python train.py --n_head=4 --norm="layernorm" --parallel_block=true --init_std_qkv=0.0452 --batch_tokens=32768
Each number is 128 + 24 x the weight over its row's rms, rounded and kept within 0 to 255. Layers, rows and columns count from 0. Numbers have three digits each. The size before them is the row's rms in percent of the matrix's.

# up: layer 7 MLP up, 512x128, rms 0.303, rows 333-385, columns 0-127
# down: layer 7 MLP down (transposed), 512x128, rms 0.299, rows 333-384, columns 0-127
up333 095:115133117161168104140144121149125061123144159143130124133116151066162145169153126135133080115175146135128090139097141117125132105129110139087138104159145158109130125143116136110129119087106176120086143127143157126118083143153127171155160128122102112123136185124139151149137134134157170152163107082108055104102113147141158148153137155137110122105110132138151135124133112131114106123139
down333 106:126103131125121099135129166099131083148150157140163129125147120134107084162134114139133124145177110131128131136090137137136119132141151153167106096152143163137124124091135108142109120117124108113166140191122161131127105137097183104126142132124116127131048173137158110120119102120192145152142110137088120105116093127148141125152141131151115101154122147116147091187118156117109175101149
up334 105:116168180154152121144134145133123109183137112142107132139122133115088119119139135153133117172117147116134111158156116124134124149145156143115084118135128109091104121121116115073159143097133105167132158110151153098146146153088157141098123118098095155112118096124141060049157156140152083109122134127125153112150151118171138096133082131106157149130112153116129132112114140097157153122127
down334 117:107090097136087154137097140113138124103157148074120131116121154114114137134121105128093131154126116135144105172138137182130180151120137143160140153107138123121139062166120164135144119124136124153063134105159118122108088137117096118160109123149164172139159112136117152119112108139120119117134127141149175141146133131131136136095104170129143150075188158106123122120161125153094110138165
up335 109:110123176140130132137155120121139070091093129180140133121136128122146134144088172152121114136162129115144152143116119159126123129138123156163089131109072068153112097100084148108138149101093123103123137109165089103130094130133116155152104138127165110136085154150122145152126154147106150109134119141135110176114083147146082113128132161133147141114140151151096084169135137126156148140143
down335 101:118107104114159117147120136109118171152171147130115164091073138142149099155125139123123136136089104145107134117161086112102146117140124125114160166144178178109136166134094120131133110127124140139153139128108124137143120111101128093153147127133126144164149149101148114128126144097113141138081179125113133095098087093143117136113152119169140122148159117082057112107095143108073105137143
up336 097:092159116105127141105082125127112094102096136102136143201140149097108151144089122098130087139167125195132096132103148138116090141084119118101095124122143136122140107094171124116118099122141168109158158103142110172117112128102111156137149127148137133129130143125151114101147135132094114135194138126118083116112117147120159098147102184123130150121142145182126122142110108128117125115120
down336 092:130110081113113123139142148126141125142121126129128146158122121155067140113106130149093125167118115123113132184145129112128082110157127118132095133131084131160093135135113142165142144154144160139112063093124156122104145136123122148131124120196147135113151120111160122136154103126096087158128116159076142089094125142083120111112126120125080157161166167143168165158103139122123151123131
up337 091:142181121063122139150129150118138114128100111116161158092141120126116138151090154113117095130146103087099120110097074124109134141125081131165111114149166086183153141150124080108110121102110146135120115103131155153151119140127119139141127122108120131134116117133157133121158163089075133127142115149168132182141111141158083134147106148139147114156123101126136111179138086147128125132174
down337 085:146110115129133155108121144103112124155156107119128130154095104107127101119125116094159115158142179110153144136142112144140143153107139125147119188122103164136111203138128150142151124114108135101137148175142141115083122093118121051135123179115149134164126166132134137088128194136117157148105124122135124083164105151133095128117086101127117138156099148114127142104105115121109108132162
up338 099:136169181170101121125127133113134098147131146119115145142117170116163160092132170069129122140118115139138117142132078120117108134121141147147090109137126129145132095085148135162148145107117131159161134139138093092124133139134131099128138169138116099126072141128180118133103127152137108099162102150156180170132110141140136143157089123119144113154116113094155152207142132148114141141104
down338 101:158098083128112085091101126108139146137159126132154146097132132149090159150134099153156103096142129151104184162124137135138134087103168119073143105091169173142119097114092107106102147126122133123136158127124139112165096111092133107098145118156139154112144099109143125128123166144074140132122122137118126085123116092108116111116116089115099131178150104127115096115151132139097163101135
up339 101:105132140096136131136109132133144087094156084111128141117125134125105122149113136150127136093147144149127126114119112149132158183140102148128155096143112110167166132095121122171116157091095164170117120155160114108128099141162093133125163130123121112112126132130118099116175127151109120107097124130113141170111106144128132139139102109154110151152135075165167182170172069157166142134161
down339 104:124069142114122127139141167112141149133160165139125128161128145122130137073122140103171078075131155133118151155131137160129095116124147139121090111122161163116107128140144124160114163140150121107137115175139171158137114168115122184114101160108129130145116092128138110113092103092114115162119151120156107129133112091107187120091102106121148157124147142138121102130133100148112135140064
up340 096:177148181109151138158148118095135099145146128112154111130093086094112132153127146161111093085168120120099116122097129147135141111115068156150115121119166151132126103125136137125150119089108095113125146097148138114084161130121156138173112139134101125138120179146145128161098105139152134120125146075163123174128120176072136113098146118142136118105137100112100121145153129111135130160096
down340 091:146145103115149155112105108165135085075132121138125163122122176103088120147123136135105152177120105147157143100123121142094140134159107079100131144140129127129109125096131203129103129103104151176125119141131084110167122121150106097092151111123132156137152132139126136145124115103086152129109108092132146085115125101129055142112082167120091110097125145128139122142121156144133121130145
up341 111:127157113088107137099122096133154083079114101099107157120105130124099116100148151136121107155129162138109135158130122153123120154133140154110133124133156127129190083172179123099130126120167142140104090094145147147129104133139136135112153138115118130101093113122158170072169131105129083109124165117140125108118128142128132189143125145123150173154146146143116152117120111099192151118145
down341 114:128108106141104178111114135120136090133112084088088142142083144103077097102143165119112125144162131122117130149169155151105118144131089091117151149140153139132111100130157155129132126149159157132081102102131134113111144147137130194084140090156103156114098118131133123130143141154125117128129077138160121138105145150096165142151126098177088132133138135126109152149145076107153111112118
up342 117:111122093171111105101133115113108201100108131112121135149132138152158154086104150139097116130106177137150141124125116109127152132125157145108132129154109126151117126110078161094150112122136109072127129145145127146094098149169152158138091161122159196146133113146130092137099155098133151137113109114131153120139145117080111143100169111132142129105106124146109117170165090100125151129161
down342 116:118173127116134151072107119111134142136121129113142094160112086150163106130138104142078167128102144156121106182123164125136106125118153143120113080105102128136122147174111118129126188150120129123136137161169086151138131113154181156134118150098127188095108133119151131158095133103157143117143131112137107129133153133124120138131161125124138120142094133141108135154102148174114157117199
up343 085:114126103150092164110118127119151112100103155139115173105166082097122146112099155176144140135158098099095134105191144176140154110150145117112104105110149124155143113123122144153153147117105081174121147101137139125153084135139157140166123105095093133115137118068135104163093137123159126141155126120161138133143116111091148158127122146144122129085161136175145161108131128138141122126126
down343 088:133128115148151109135156131112115095092128133099149115107126128159111121120180136124191124129109137171082158163110110169127089115133107110110098145130152122104171129154166124139148146152125095137149124094105081162127111149097086111124167109145128122112148113147125151141105097121164128162085102082124142163140097155111127167095119132131173175084122146134149143115133145106142118117099
up344 109:130136124103087160116094089149139105177144155115086144134126150091124110154145123107104090126098124111102105132183148139112155116148087129122122099174135122128143136130121155127160156107102112160110121134145150094150150073120109142178165115115157121110126073089163109133111153139110103128178121130104128177142104124113139128128137126094154129106149094167112117178119155146113126121154
down344 092:119135123121148111098142123080102075128127139095165140135131129117128139136126112124158157155111134095108101119157134090119116144142134104139178174089145133120117120172104112135128156118144140148111104140104095144146067121122145120124146130163124135105119100120168138077161106136129126137178108133115127120143124157191151080188140119083126072080135133132108150130151163151136124118111
up345 083:136130110105151140151111117160139159123109160088126155115135136125118099127088074142193093151151103187126134074142099151126108170126098145176114094149124133134137150129128105131136129116167173115100118143128135145096092066123157126105155096126132156114137114106123108136106112139125128135125135102141143153117121154087112158121133147137085161128128109105104120164155172100114124174124
down345 079:137165154142110158136092129125105137124088109105115143180115153151136161140157145156141101118165103130116141128122131124145091145080127139126136106168138143150141157096089096083095115095098136105167118141156109144150100093114155168104101110158153136142140132124108103087120115106085145122132126137094095141080145182126115120130106101125114137136156115114163066128133177105122149113128
up346 108:099128115155156095180117137136132123148112162184147095101120118132103074127168139146177100131114149126153137116116123097159101084128147119126115105115139106095144115131177088159108138142130148128100122073152106098122127146173135157114149133126123149097136099145155137133091099122120129149153109139090107082156155150110161147137121145134106157139125130146100171145145121084166145147099
down346 113:136126125131154128095152129097161157112138119153116179143133139183117104139107111126118119137106096142126139134101114110133117127137120108160184131139162130123132092133100105108130150151095104102130117148139177092112105142098138109152139091128119102159138091131139133084126144124117151141124109116117077077166120140151148123198114162131133130178168120145104127087128101183169110137093
up347 108:125144135151112160145142123155074134122123130101159139076087138147102161156151150129112106116163105120140131114139122133121088156091088127119084090114148137104107130146139127138137153081075169119123170077103113129139135127119114107126129121126164091085170130133092159118146144128167101114167149130111111127167115137141125144125108160133095104151125136093125152125154141103173171160158
down347 106:141155165129090158135142111145179116103154133106096148165144123139106086110151086131127139107129160152143131124096098136143139139139134125166139141127123078118112048178108109150104142174115121121139092148153156083105136089131164112119095104135128119159120153143144128135127072153163117118120154116096139105157149104122122131165132142091168130137103129097168100143130147130121140136154
up348 100:148130161117126110130144154112148094147098168156163093142096147137134158123097163123115083150143124121121125115134124113128163129140094124150089121135195134107129139155118155126129102125138123109096136102143129159123129129142131156134131112142100143086150163082127143138123098108129108126171133117112066125129184132062117126097165176173081147086122158147100143150139115119155115117139
down348 104:086136121144132140124171106104137092082140099113127152150113194107098149159160167122119117146119118146118147112145111096132151122130133124134127125154143085119120138180124146109139114127123117175106086161138125175146094156095138082119139098099118127171109099130146094135129096170132130110069129133125122105127134150104137086144144158113096115161096145131176136103114135130158114081121
up349 104:059150150093114153141137146119182146140140109145125089112158078115157156079087108123106098127111162118115112129149124102152148120131123158142138115133133149091150092091121101105074163140106114160104135174134132204143114129114126118118113121087130144123124117105177104147148135171139151123119105112135137156125129135140144142132132133093156151124127135118098159164159163140125153125110
down349 101:089119100155151143102133156135144140130117133130160123079066126142143108103177148137133115117105135125136158130130134133076109119129113103136092129071154124138125094176129133142178127114123123155141106106135128108152125081154129064129145147073157151104150098124127091125141161135120155105095133147106133122079162124124113179114122157130150126140108097164105086148112133129156114145120
up350 103:142116143160115170107050136125161140122129122148106134101139159154124130097141141157113144149152156157141125151133110127132113124130135140121148143116109097106159157150103100102139143124119112134127106188133119120107085139117109143182091137138133093105120151140115116139080158105078162137151133123137179118119128090114075082148120123119133134125117164123131136131141129047168150113160
down350 102:130139127109120133125118136125135138159131134119166105124168100097160125133156129132094097102129140185029142131108116125127107118176146146129095149142140147153081097121115093143128119119119087119142125140144122120098140154119064118135102143111117144162143131132115098162093073118134127158138108115178101112136122111173155119141159153118149132137114130136140117110117169142098177106099
up351 101:148125110132123150154168130120131096147133109142118121133103111170159154116144155129175127148132166110163166105133139127171115173140124125164119117117077122120181145171120111121114091107172165157168114132121117109135097093096131156111182148097140097137096114152141118102105171118170149149120095115103149111118137140148111158106097108122140126136164143156092117156156116129152104121093
down351 106:132101116135125153140145137131107120128138148147095126161115078133115161091123064121152093174154106144133165120144130146068099139121151099133158146123129147116165164160098104103113078092117143099136150120110131132120145130107158162142116125139133120175107109131156154135098103143141176121090097163142109150100133137145115132203143154131150151111149153127126118113144126130137100118072
up352 100:141163085115167079146145128165129101129122095155112122162117147064178108136115155153157102145138115107077087113149122147134123131094155100108146138113144151139120144122158148120159111130122090111132095163109130095110184089174108153132122140130157115085135132117105135126130184156145103130139135096118093116127137154141129098134122071104148099137140104125104118125100136117099136111127
down352 104:151109151139086172130123090117155142155154098100116108110161109133108159122121115106091142119095099143142140155146146134147096152126121087172120121120123125127126147145157150115143109150079172125134115090148096138165119130066115132145140162182129099119125160118146141155119107091146097085091159111066114136106157157108141161145111127159128097148117105142162140123157110111115132151137
up353 105:155134112105109134128108157102172144134133167152175107119152128125156171122141124132103133110097141141122135123139130128089105090155109131163148105149115155127135127184128129143159113110093121120148155123115131115130085139104123160110149135150099133150121098135148135091098141179126130148169106132108084096145133127142107124108124081092124142134083121087139133113080137075216118134112
down353 104:095111136130109132098161142113146128164074147120124151098162092125121087100113121112099150105129118153106105121118149184171127142114114140135118139129117130098160128110114156074089138138139137181065156122139136149129134122135149126163127150109104146091130135133076131148145127131147114112119115141106145100110182109093098176126200170145119107140140104119150137162124100115150124121132
up354 096:072124151125120094142109080133108105104125112145152132173115088127145156117118162147100098116136127109119157140146143135139128170125179124126130134151103126112121093128129085155099134124133120127111081127131175158152122110101178135088112173109132156178146142141112084138160149122164133106129093099100158120112155150155135113130100159130138146094146143109117134095134063124105137096153
down354 096:115173134100108099127132104100134171106189150132132109117128146103144107116110147137097128102106148124079130128105147129143125111143104179138135119121170116066115102149091136124133125159147149057125122148139130137132149109102186163117108124149147147110101096154125095145135092107106076117139174152134111117185116146123138088120154148151107122111130163102148147103138110120126149107134
up355 105:127109131098137108126171153124126139076150102132120105154122145156161158120096158141151150111134120146066099067164146121123148111152118123146118096131108111125104141105151119130119127115152130164102132096136122122094148153173115089148143126144150127087162127151145144140145194129130093167139157160107092123149121099170114114120112125129172121134106134088143142189093112144116107105109
down355 101:169123141129109157139105109135114115168142101144146121110126108107097116107127116120092133127111144125124152161134100136130140131146179066148181081081135109106152147135059136127111137154088115143151125127145107133116152123109160102112133138142116154130110145191121136124117077106118084109147147134146126125151063154134124118147146112118107135137137166116119159123111148115176111138065
up356 089:105141109119143130124078113143114120080116151139135116117094117094155103111119144162143112159156106109092110091163140132150145114073138134102142115165118117162139110105172130162134110144138113130140140126152102122102143140122128129108170165125123183107163149117089128163095118134068099097134135116142132141138134109073154176156138170137143136071146107155115126142152108089103109136126
down356 090:166114114108073126137112126099103138136126151136112128118124088125145143140075137124106142118148127104112150105118109157132103076095158114140099108145091176122139127078119116167128113146141113093147158126125117117147143114136089134084148182171125144161113158128179148170101109117093100096137135118166131133134136149072154144158140119137110084086149134143124133110143116177121133103121
up357 108:125183101121146165151093097131120144113128133172131124119144126117110127130094150145143088124130146143118142118126147104108166084133089129133155179126149141139154109168121126119142127063164075103088109121116139104101125123126131158065138090129146154148096155109161099114129111112143119138158113157144089081127146126167109177112138126097093140091133135150149117143153132133135157133094
down357 101:093125120167114120119133181135150126129173145158163118096107127120111126112126113125152120136125100129085147114105123138137189141093154103130119158121106171111180140124107105083132117148101114088146178130133143115121102133141110095112131100138173129138113152128123137057105127104101096118099086098163113122130121133101089170176145106125126144143145157147110138073155124126136134112117
up358 101:113153147140165117153138119100137138146116091101161158093120111095163107111098110114103104126143132085093130113136115083108166100128129112139146108108169110104128137132136080130117123120130162124099148131130063127110134121155153158163122097146120176143105105152152139124082130108122135140109147121156141128161109171140161107180162160110120183134107110117110120159132147118167152083155
down358 096:132162134116056171127183116142150100112108149129134145150106106123109142119114110143161155115165126113095189105126118133126099098183185133099109121108157115129102149149110108120094172147108126143114103148150133097138165105142145118125139135084149108169139116165144138117152111154141135130126144133137111107112133134137193082131120161116146130102089107159089126141129149108102131114127
up359 094:100090117130086133121122103111130124159170141124144104137109123089160141114097102109150132153140089126115108107169149141156106130136106126137164123125141161126139147129107108150114077119139143147120113121117124136163134152140092136201110105101097107095136110122156160116104161154148121131107171173163151112125089099140175121124142093162135112171156123159137118094096081122118113100168
down359 090:123127153077105127156117123098145154148111138114090173151106141099134123093163104158170172140129110125164099123144126162126164116109110127081149160174125106102094134106108142153146117129140136127151114113094074114086119126102090076122162106138126163130093128142113127134130113138107153128108120099123154077150123109141110129172143127158124096126167166104129163136142118137109090137094
up360 104:129149165096137148120131151111158161145111111093127096116110173138116167125108137129164124150118117129133108106138131130165121139106134118086131093097124084097169135139132160170148107136109143117152121096113149150127092100171142111130124103153179149102121164129089117126113123151137101178144129158120135143129147192107086133096112123156117069092109107115180117097152106132133129142100
down360 095:143131149106115126136144140122124143173105106139118111124106139097120141104131134165135174110112149113111147157063145090150079136119159137128160103172120137128160185128150147134152146129113139132149145147119099135109149119121135121136140155109161128139118085173138063116152094108132168190133147072147123165132094138123115168107070135132117146130088123129160119155129124136146151109115
up361 095:102123107144172162140133121150146154137094142093163166130149124117121111093149132135149137127130100086130088115110129158066124101096097126105080092120170130149164145142090112115118102089143097128130121108152145153152114122124124144152148092133126125136174133121118141144099121128127119159177130109146133147166080143066087142135132130108146122095125085125121120151198110124147126144133
down361 090:118146100154133086104120128134168141123102095108086142160122116108135129142145123152155138134143087085151114151089082112126112160120122099127126086135138121145156171120122153117110121130151081142136096154133113109174138109123144094116132150135161153115116133137131176108114118177119158146118178157117144129139141120085081125174116119079114080111112119119117105108109203122138106133135
up362 098:118146138128128133093092111149149110096151080130118121106142116147139155143142074131103121080127096132100080102129173116176116138129117133133147125105111081101146130074120145116127118105104105116094152149132143151096126135100112168163152105117108144093107131149141113154121135121120148162127108159078135143164141137086111079135115147162161132174176106095150131102138153115165124135120
down362 096:125164165114135138084157105115111109156090113116174090136125112119147137152166134176140144131078120097113146132151154135143111091152105128148110171158121141122145131140097084109128122187176107139127134161111114156114183122152141138136124151131089135127141073157190100119096154128136133121104131130093142136131112122140126161156144152123142095133114119081105161150157140146149109127112
up363 096:129153113157114155097093130121170081137148139133097131123103144113163127175106106100155133146126059119133153118119133111136138125119121103168144136119145131106134122116139113104098118135119177146112089137120127191152114114119133145154110147139129114135132161108137140170095176128113109139100160195148104110161142121171144108130089103132129128072127166093183118127150110135128111098138
down363 091:141100148144148095118167140080103110142135143111125135144139098115129127093099137136124105103130156129118105111132166087125131140129111132125141179149110145149083135146099130104100157146089149117135164132118164119125175122117113090147119128136157090154118112163142095092145114098124183139153086085096137130116150162135064130121166117135119149149132075167067131123118124149117135158128
up364 088:082138139142106123112174143099104097115145160141125123120125122141147130180131135091118155108157152154128153145159127121163130160056139147099117119158121146106133107098129129183156123110108081151136112128153134140114130117101100159145117114088155124121159171116089106167134138105137090120105091158108138159125101142091161127140191134111092121146149149165148129141114104122154108111116
down364 081:126152092171123126112184098180136161099099120152126145099092121115139106109171105121141133094128134078177107141136151131128131177138146123088142137149141146099131131113121144132091129150105128165156147076123112117104088116106117082151182103165146142158123170136134114097122134109108100123102150112126123142099144122096115117143120140107150107145125150146167097123124168121096094140157
up365 093:141140120149119174133134097114119092139174138113120118145149122136098095134142132130174128150139142120100085091097095162128157081113109134123141098130099141147129089149117068125144162116112139151110112090120155150084161116155107109154105135109142140119142128147117120128115185139140139161112111139122109162074148140187145161089150153138132084107115113130103100130150108099126144173154
down365 092:152123086120155168120152122127093123138131173138093151145151119174132153127188118108149117136135144135115151141112100140125114123116134136139136086124141114091138129101139164121115139166165144128129117125102091126128116137124119103161135128153118103162163116121158161067101094121146136117147153136127120147142145118215145170144172137170094150137124188128141099108128112153076139129114
up366 105:169136154146125074130131116083189167167137112136137137124165110136187167149130155132157109118111075084096140101141129127111113177146114107098124094147085136116133120116138157129100113133171160117130130120153143104111150129106169138130129121109107143118139101096131126139123125117126127155102146115135149150151087121190114117094137110113085141176125106139110085141139100158104125134119
down366 104:120138115109170148123167124128116153148137137136122163105109115160113099118138161093067162111140082160128130154098139130170142126137134133112139108097119081129127115149163143161151113110160086120113140103141127126110151112103155144111182077161115141115104102080120137091079129152109153139107141133138148100105164150172137139109162104137107137122159137171097152131100100145155129115153
up367 100:140136145101123165126117100083109107144139149147125164125136159110102122103155133110173103114142135130156132130113116116156105141109113113145127121118117138157153137119095169098131077126168140136139109126126176126090129152138098088140095121135178139108127148115136172086086112167132166138147092129134127188148168103151188144109109110151094146106153095107128126153150167091122129142109
down367 090:133137128146155154095084123125117121145116180130136149134198123099120126121158092113090178166110107149121146132134139126163126119166132091119087134127149139117094133128120142124112127139120111112126131132169146144112120092150128049128121118156153165136119151126172120113125143125160091146127134156150078144135156111113145086140110146147090160091124061113077143140135146151126135128137
up368 097:108160140126122159131135154163135142116135122150119125104104116145132118110118133115166146176132162140133127109087173128115089139119138105110153110117102134116171102132127131104092118120179130134107097122114140142073171147109151151123147089083110113062117099157105121152129135120124100159156145149081134081175158161148145155131116135177110135094103099130147109134154103146161167127125
down368 097:129133120143113138115107189080143124130140135109134108130090107093097144116144108116084144126144135141160133123138121128172104137141129135117153154146091132128165117122084165149136161116121117101141128181152107111113109114147123097137147140162129109151149148197162118121164105128118166113150112096110130113207122156107139139105140121158145102177149144127143103096096086109149117087136
up369 097:128123123137164138137090138161134141093130104166111139143128111085128128096107170145102127133103092104151127122146127140102118165116183129132089126112094145109137107118149186091126106128152125132114096161120152128135110137166114132141060144135122103119123139110155090096123130093141149114125159101165076122139197128106154124126108133163148168145133112135146123168096155081150128113124
down369 102:142160172146128135166137121134094164128109121119145107104135143181101162147146134159131139113151108136167086145125113120134136141168134102112073160146122109119104145084167142131165153175134115150127168128107138186088153118141117108153141111128110095130162099112113125122115135097130122155087129110109148129152139107147119135100147133152148167144128125094123111093140205141116132137081
up370 106:126135098165126125142131172170134105177160107143115117114126133115128121132154153122157085124140151109112118123114179177123127064116159120113112102119128129111134097162145114129129124121112146119164155157120096124134121074182119123123077125137150136140116147112116094087098122086131137135180149115162112135182145160134125142109122140144135079140109141094099184151119144099114111156138
down370 113:155107097106140117115135162105135131129146143109140164112141137148113092115153105129122149136124086131148147154120148146162179132148099128119162118120156105095113115103086091143116158105162148120106122142105115115159138123106128188177141163135090165092110182117140129102183158143171125104096127131110120092080127114125099129149135120128100120118143192142128152148121166121134149121163
up371 109:114203148136123149105122118136114102123126099102155106106090114142123129073126116099113114191132107161145119144113149158125093169149110177141124096083120136106136052104111161089154135121137148159137109141164147143115128145125123129161122161148171131102099169093169099115142129107137147129123111160103142117107140104120120140115105124142131148132136126108117117132143107097153109165097
down371 110:153131158145087115140140151137126079159113103121085121137086124093108110114097153139144097141142107080143110097106151133112115132117126103141130129112139142099147097104078165104139171131098132156114080136114108127083128155170147173159122176133147174069122131155145114108132149111125144108130119139104155144140120120119152151160141096163096135124090135128157145166111096116170133128113
up372 090:113117134100109125118104105122130151149139169128100133165141146164160142148095121134119108147138117138155118103137137127194098140133118130111143122123120132155090136133133150125111137167167113105178076101157097115085138129128115165151125157145105104111163144094091128116123141140128091140131077137130129110124125100053148114131124141099136139152088139119072147152131126119068085112088
down372 101:154105114131123115136082141149114153119103103111138127089140111134115129135087082112134069152133102105160151130121133139113147108091175107144135172151145152144185147132129105104096138169093089160171132142148135136095089111099122143120188120105131145126139118085135140137106165150125100159137135078118123159131129143123111124109125152150146170144109111154121178110133150129088105124154
up373 090:091132135119166094143131134138156153161121113114115106100113127145128134134149140168109123080082123096126150142115124155124132106142119128150148058150137090122168098163130130107068142140074123161134131126094123111086107108166113124166114110111127131098109139133129135100084160120140126176154114138141135131138154165156137152112104126120145124136142132177171114152168148179159148105144
down373 080:174154120095165100104139118162104126149137167131135122154108130111128135081155133106150156114112115153093212125146120118098122121135102163102159068154105098152102128131144161152122160182129124114130138112071108147121110162109108097139129121126161124141132136152141124155115127144130156147138162102118114130125124097123110132089101112061124127089157143138108122096148120136096142112140
up374 103:095138110104074166122158117152127103111129123086136125137114160122145123155131133139131136128156115124129123169148137130111132095163133120127122136106148104107164102154131098130123183092077129140137120128147160134172161110131169137138141098114190094111114139134147101135091142185134111101137148102152146078167101161118151162145171133112097125090109135133165098094139128096141124097112
down374 103:130099121140093103139171149138140095183095136129120148140136085117093119131125115120137132122157146107147129091112183087142186081121142162122105121122102125135139122132134146112136122140160128084101133142115141124077105158112142107154122141136128117123141097132167138123162111151104162143097102091152115080126134081157137143141137134137070134102154169106110174176100124142112152124113
up375 105:165133131143130095144095111172152112122121154120121156122103118077137131121127087114109096095113156152098098099175117130129141130147135122134152106167145169186154131115135142159122129101118132105121114102085152074127130154189125155128141162136113151113124100116138111127124096107092148159159163111130125139108114132195129176144146083123112147145139119085116152137123085104144124126139
down375 106:129113140185126116138131114163166132142148141126145105116175115134123156121102169090093140139091118160121162130131140108133121132129117119150156168142163139120137088137165115131115106146160148130085194099130102087130131094121090177114110126115148155116080133121131147078115109106105117156117113129092123148120118160119109091126157097151133102112155157154144171096132089130143108166143
up376 107:107100108142143188147088164169111103130113147131140124146095152111152100118158104144110097116182142113096122103112126103135107101107124144127172124127160104138162125123121147112155154108102091108139120111109150097105161121135111142118145140097128118088095140124131107169162157158103073123120094140115161118149133096144150143106168087122147124131103177114155077140158119133134127139172
down376 109:115105106115109116110089132099133140155114086131125191108133135150099115133131154158142134147141170133082127113183153163129135100083088167112114152144133141100138152157141154126161128122099107083107150110126135106155074149144117105142100123100114113100104139131133160135137159134110141145129092144157105114149126155112102137164152125081089102128097118130144123148129179116180166115123
up377 090:085157112100090131135101188128108145124093114128176171139165155165136163154132155092106158109110148149104101117179110139121152112112090129151118128122130082141136143091107126165101121117144107117145185118116138138117088138108164143131112152120121128106146135120154087111111123108114130117146119114130135155114124173117134143133116106076167104129173112110107117135157068115100104146122
down377 094:118134132118125124146156151122111090173062117099126119136120137114108103147122107129099125140168135160090109107140094203163156104082103125110096131144069114112144102103100174123115116139123101125136129122113112146114139108109131161122127107075109108117141153103132143127110127165161121128162094081153114125109110152121142086109158127156113167134157148132110138129140099117170166102136
up378 115:099128138164117112114098167107093126121141072111089155142100132109143186135176143136131150114135092171119113134119167155123134132120123117157125117111145157138072134118170113163139120097140087163138174109133124134133133120130130129143114107129120139129120108153125108126108121156160078088110078133142148104112104146128123121117087095094136116153121135113136175098152102114114166173074
down378 101:152091112124117151116121127113123168167162127146126110086142164189115151082136151131119135099090136110121100143160138135165153120125118088137164170095136141137113131136180158146116135159128145169130139100132188126124112126131128098115111137152102118140095051093104106116167102115107097123123106121131116145130114138129135083134098083137104151096095137133104147124121131148136093157111
up379 101:125133125118138110163131157118098140085147153128135098116133136117161136138167147131170092106168122126166154108123130138090106106113109135118134158148132140141126141137164112156138094114158110109134169108129138116108181164151122162153134102090134145104180100099182111136134120117105147108140124113095129129156103153101187119130123105119152165103133069113083104180095117136157153121123
down379 111:143074152117191122088135124125107135127137123139083109109148167171143160103112147129129132124102152130111182115122122136130160121125092106118160112136108122159077124131135179111116110106133151154140164122163176121128141129099100159131120117092109158134155125112180135152113097124127120090177151144159118099145131140130129120086139151130134142112126137133138124067086082129110114165104
up380 087:127162137093109114138077110124145155134111114127122120102112137133119139106120093139171184090165129134142162127157095113129146122081118146170164110063141109125179140128108113147112126111125093159158160099139122120117153142152116141140128095152110108088146172133112143128106139182128155118178109128156150143139138113135100186164142137135109110178125095101141119108132099102127126128132
down380 100:134142119154163179118167130135142130138095134096106129140153170147114114138092107130120134109093077116127139147147098122117145162141113121110118148150151129154154137113096185116131109149167126140118137151177158131122117137207083138130054163109085111135113154111118134143108136104094131115140162131123119109145115151106160090128133129133114167129129145091095113161141117136104140117173
up381 082:097171115145120155130136157090128115090153162119112152129162175086147134165135174130119129128192139132157123128142148115137140139096153138137155135177142142130086088136147121190135104151109078150177115118172113139127132111130130147134117117091149134110155159090118142170124115102164096132137129108132109103136105099139122148134178142116132126126166131131119125118113115105141089133075
down381 075:152154118159126126140168096153137154123132118111142147112107115078159113126126098139129125080115133118118139130111148108100125174128160124094151112155106148133100154111154130152100130142090126134181152144128094095132126102099134030122189119122133133167104181153124126125141160118135140103117135113102155154088144135112154145132147147150169126152119132141112110088112163133117090122153
up382 101:119163158080152164119114140061112124161094136128113119087101171162136140118147169118107166129171174112133092134149114106145086140102133138199145124187149123141148138175138123134143116099142110109146141148120152145134071121126107126122142092139110115164122107128082116160164129118099138110132098123124145118153123108140123108146125138157141123136140146144093140102107128101149097129152
down382 102:125141122134134085182161111133155144085159166115125169120136143126089146135145116128095181130163164123172134141105127095129106128130142106130187119089124134103107083137145113139114126092104081136089139149131143140102178114102112086096117130104132146116098104136133093177092116087099161110138124110141140113140135116131135129130100127158112150128147132127128158120142074125157107172116
up383 113:133158147176095164140116123116127129193131180069125122128146158128086105088115087114115111096125103149092128126119177085127120110153149124154127103102121140096132147114141152153203107100170123135173101133125161123122116126109110121149162151146112157131131105117110130111103124130140117123151155128133145155141167147164135127119094129094109124149106159106093139148138111142100157144142
down383 108:076159116146097111144160150131147065097122092157105082138147155090113096135120176107126089154127147114149114172113096161144134108160129148121179114126098135077122143165134136128167117112125112134092087137120095136099122181130142125137123106133198128106137130139122135147115125148137102119119129170140145149162115146094121148116094122130163150120114157116118123141158100133104147124122
up384 108:148183138132148152162142122131142120153136120159120160114137140149106134095104103082125139163144185105187113113148142091127127121093139127139150116097130134151112141114140155072157100114137107151119138118116107129101140130129140142112150165098082128143118099107077098083143152138098101117170139113113091108120139127118154078154125132116152159113157117162130082161095157117111168135134
down384 107:111092140143113142143136126147162101096168117150165114092117121163095140136138176118149138117107136142138099103107121119146102172102154129096087153131125138138109160132101131162135126124120108121153108114156135155142102103168136104111152151143098097160090112133096143127143212112109119109167140131099182094093118094109152138128104091119089155137139113107105099112130140142148140140173
up385 099:136160119114129135107114088108117088137110135207139145146115104142130124167135084134119130091129152094139133141127159107140168111112178143108134086095131084121156116150143113131141117107123138120151125120139118151120142172133166140145115080124124168164115160123146182125105135128132126139127109138071086174140144109162124148157113159111153144089106111114114095173153103098118115154124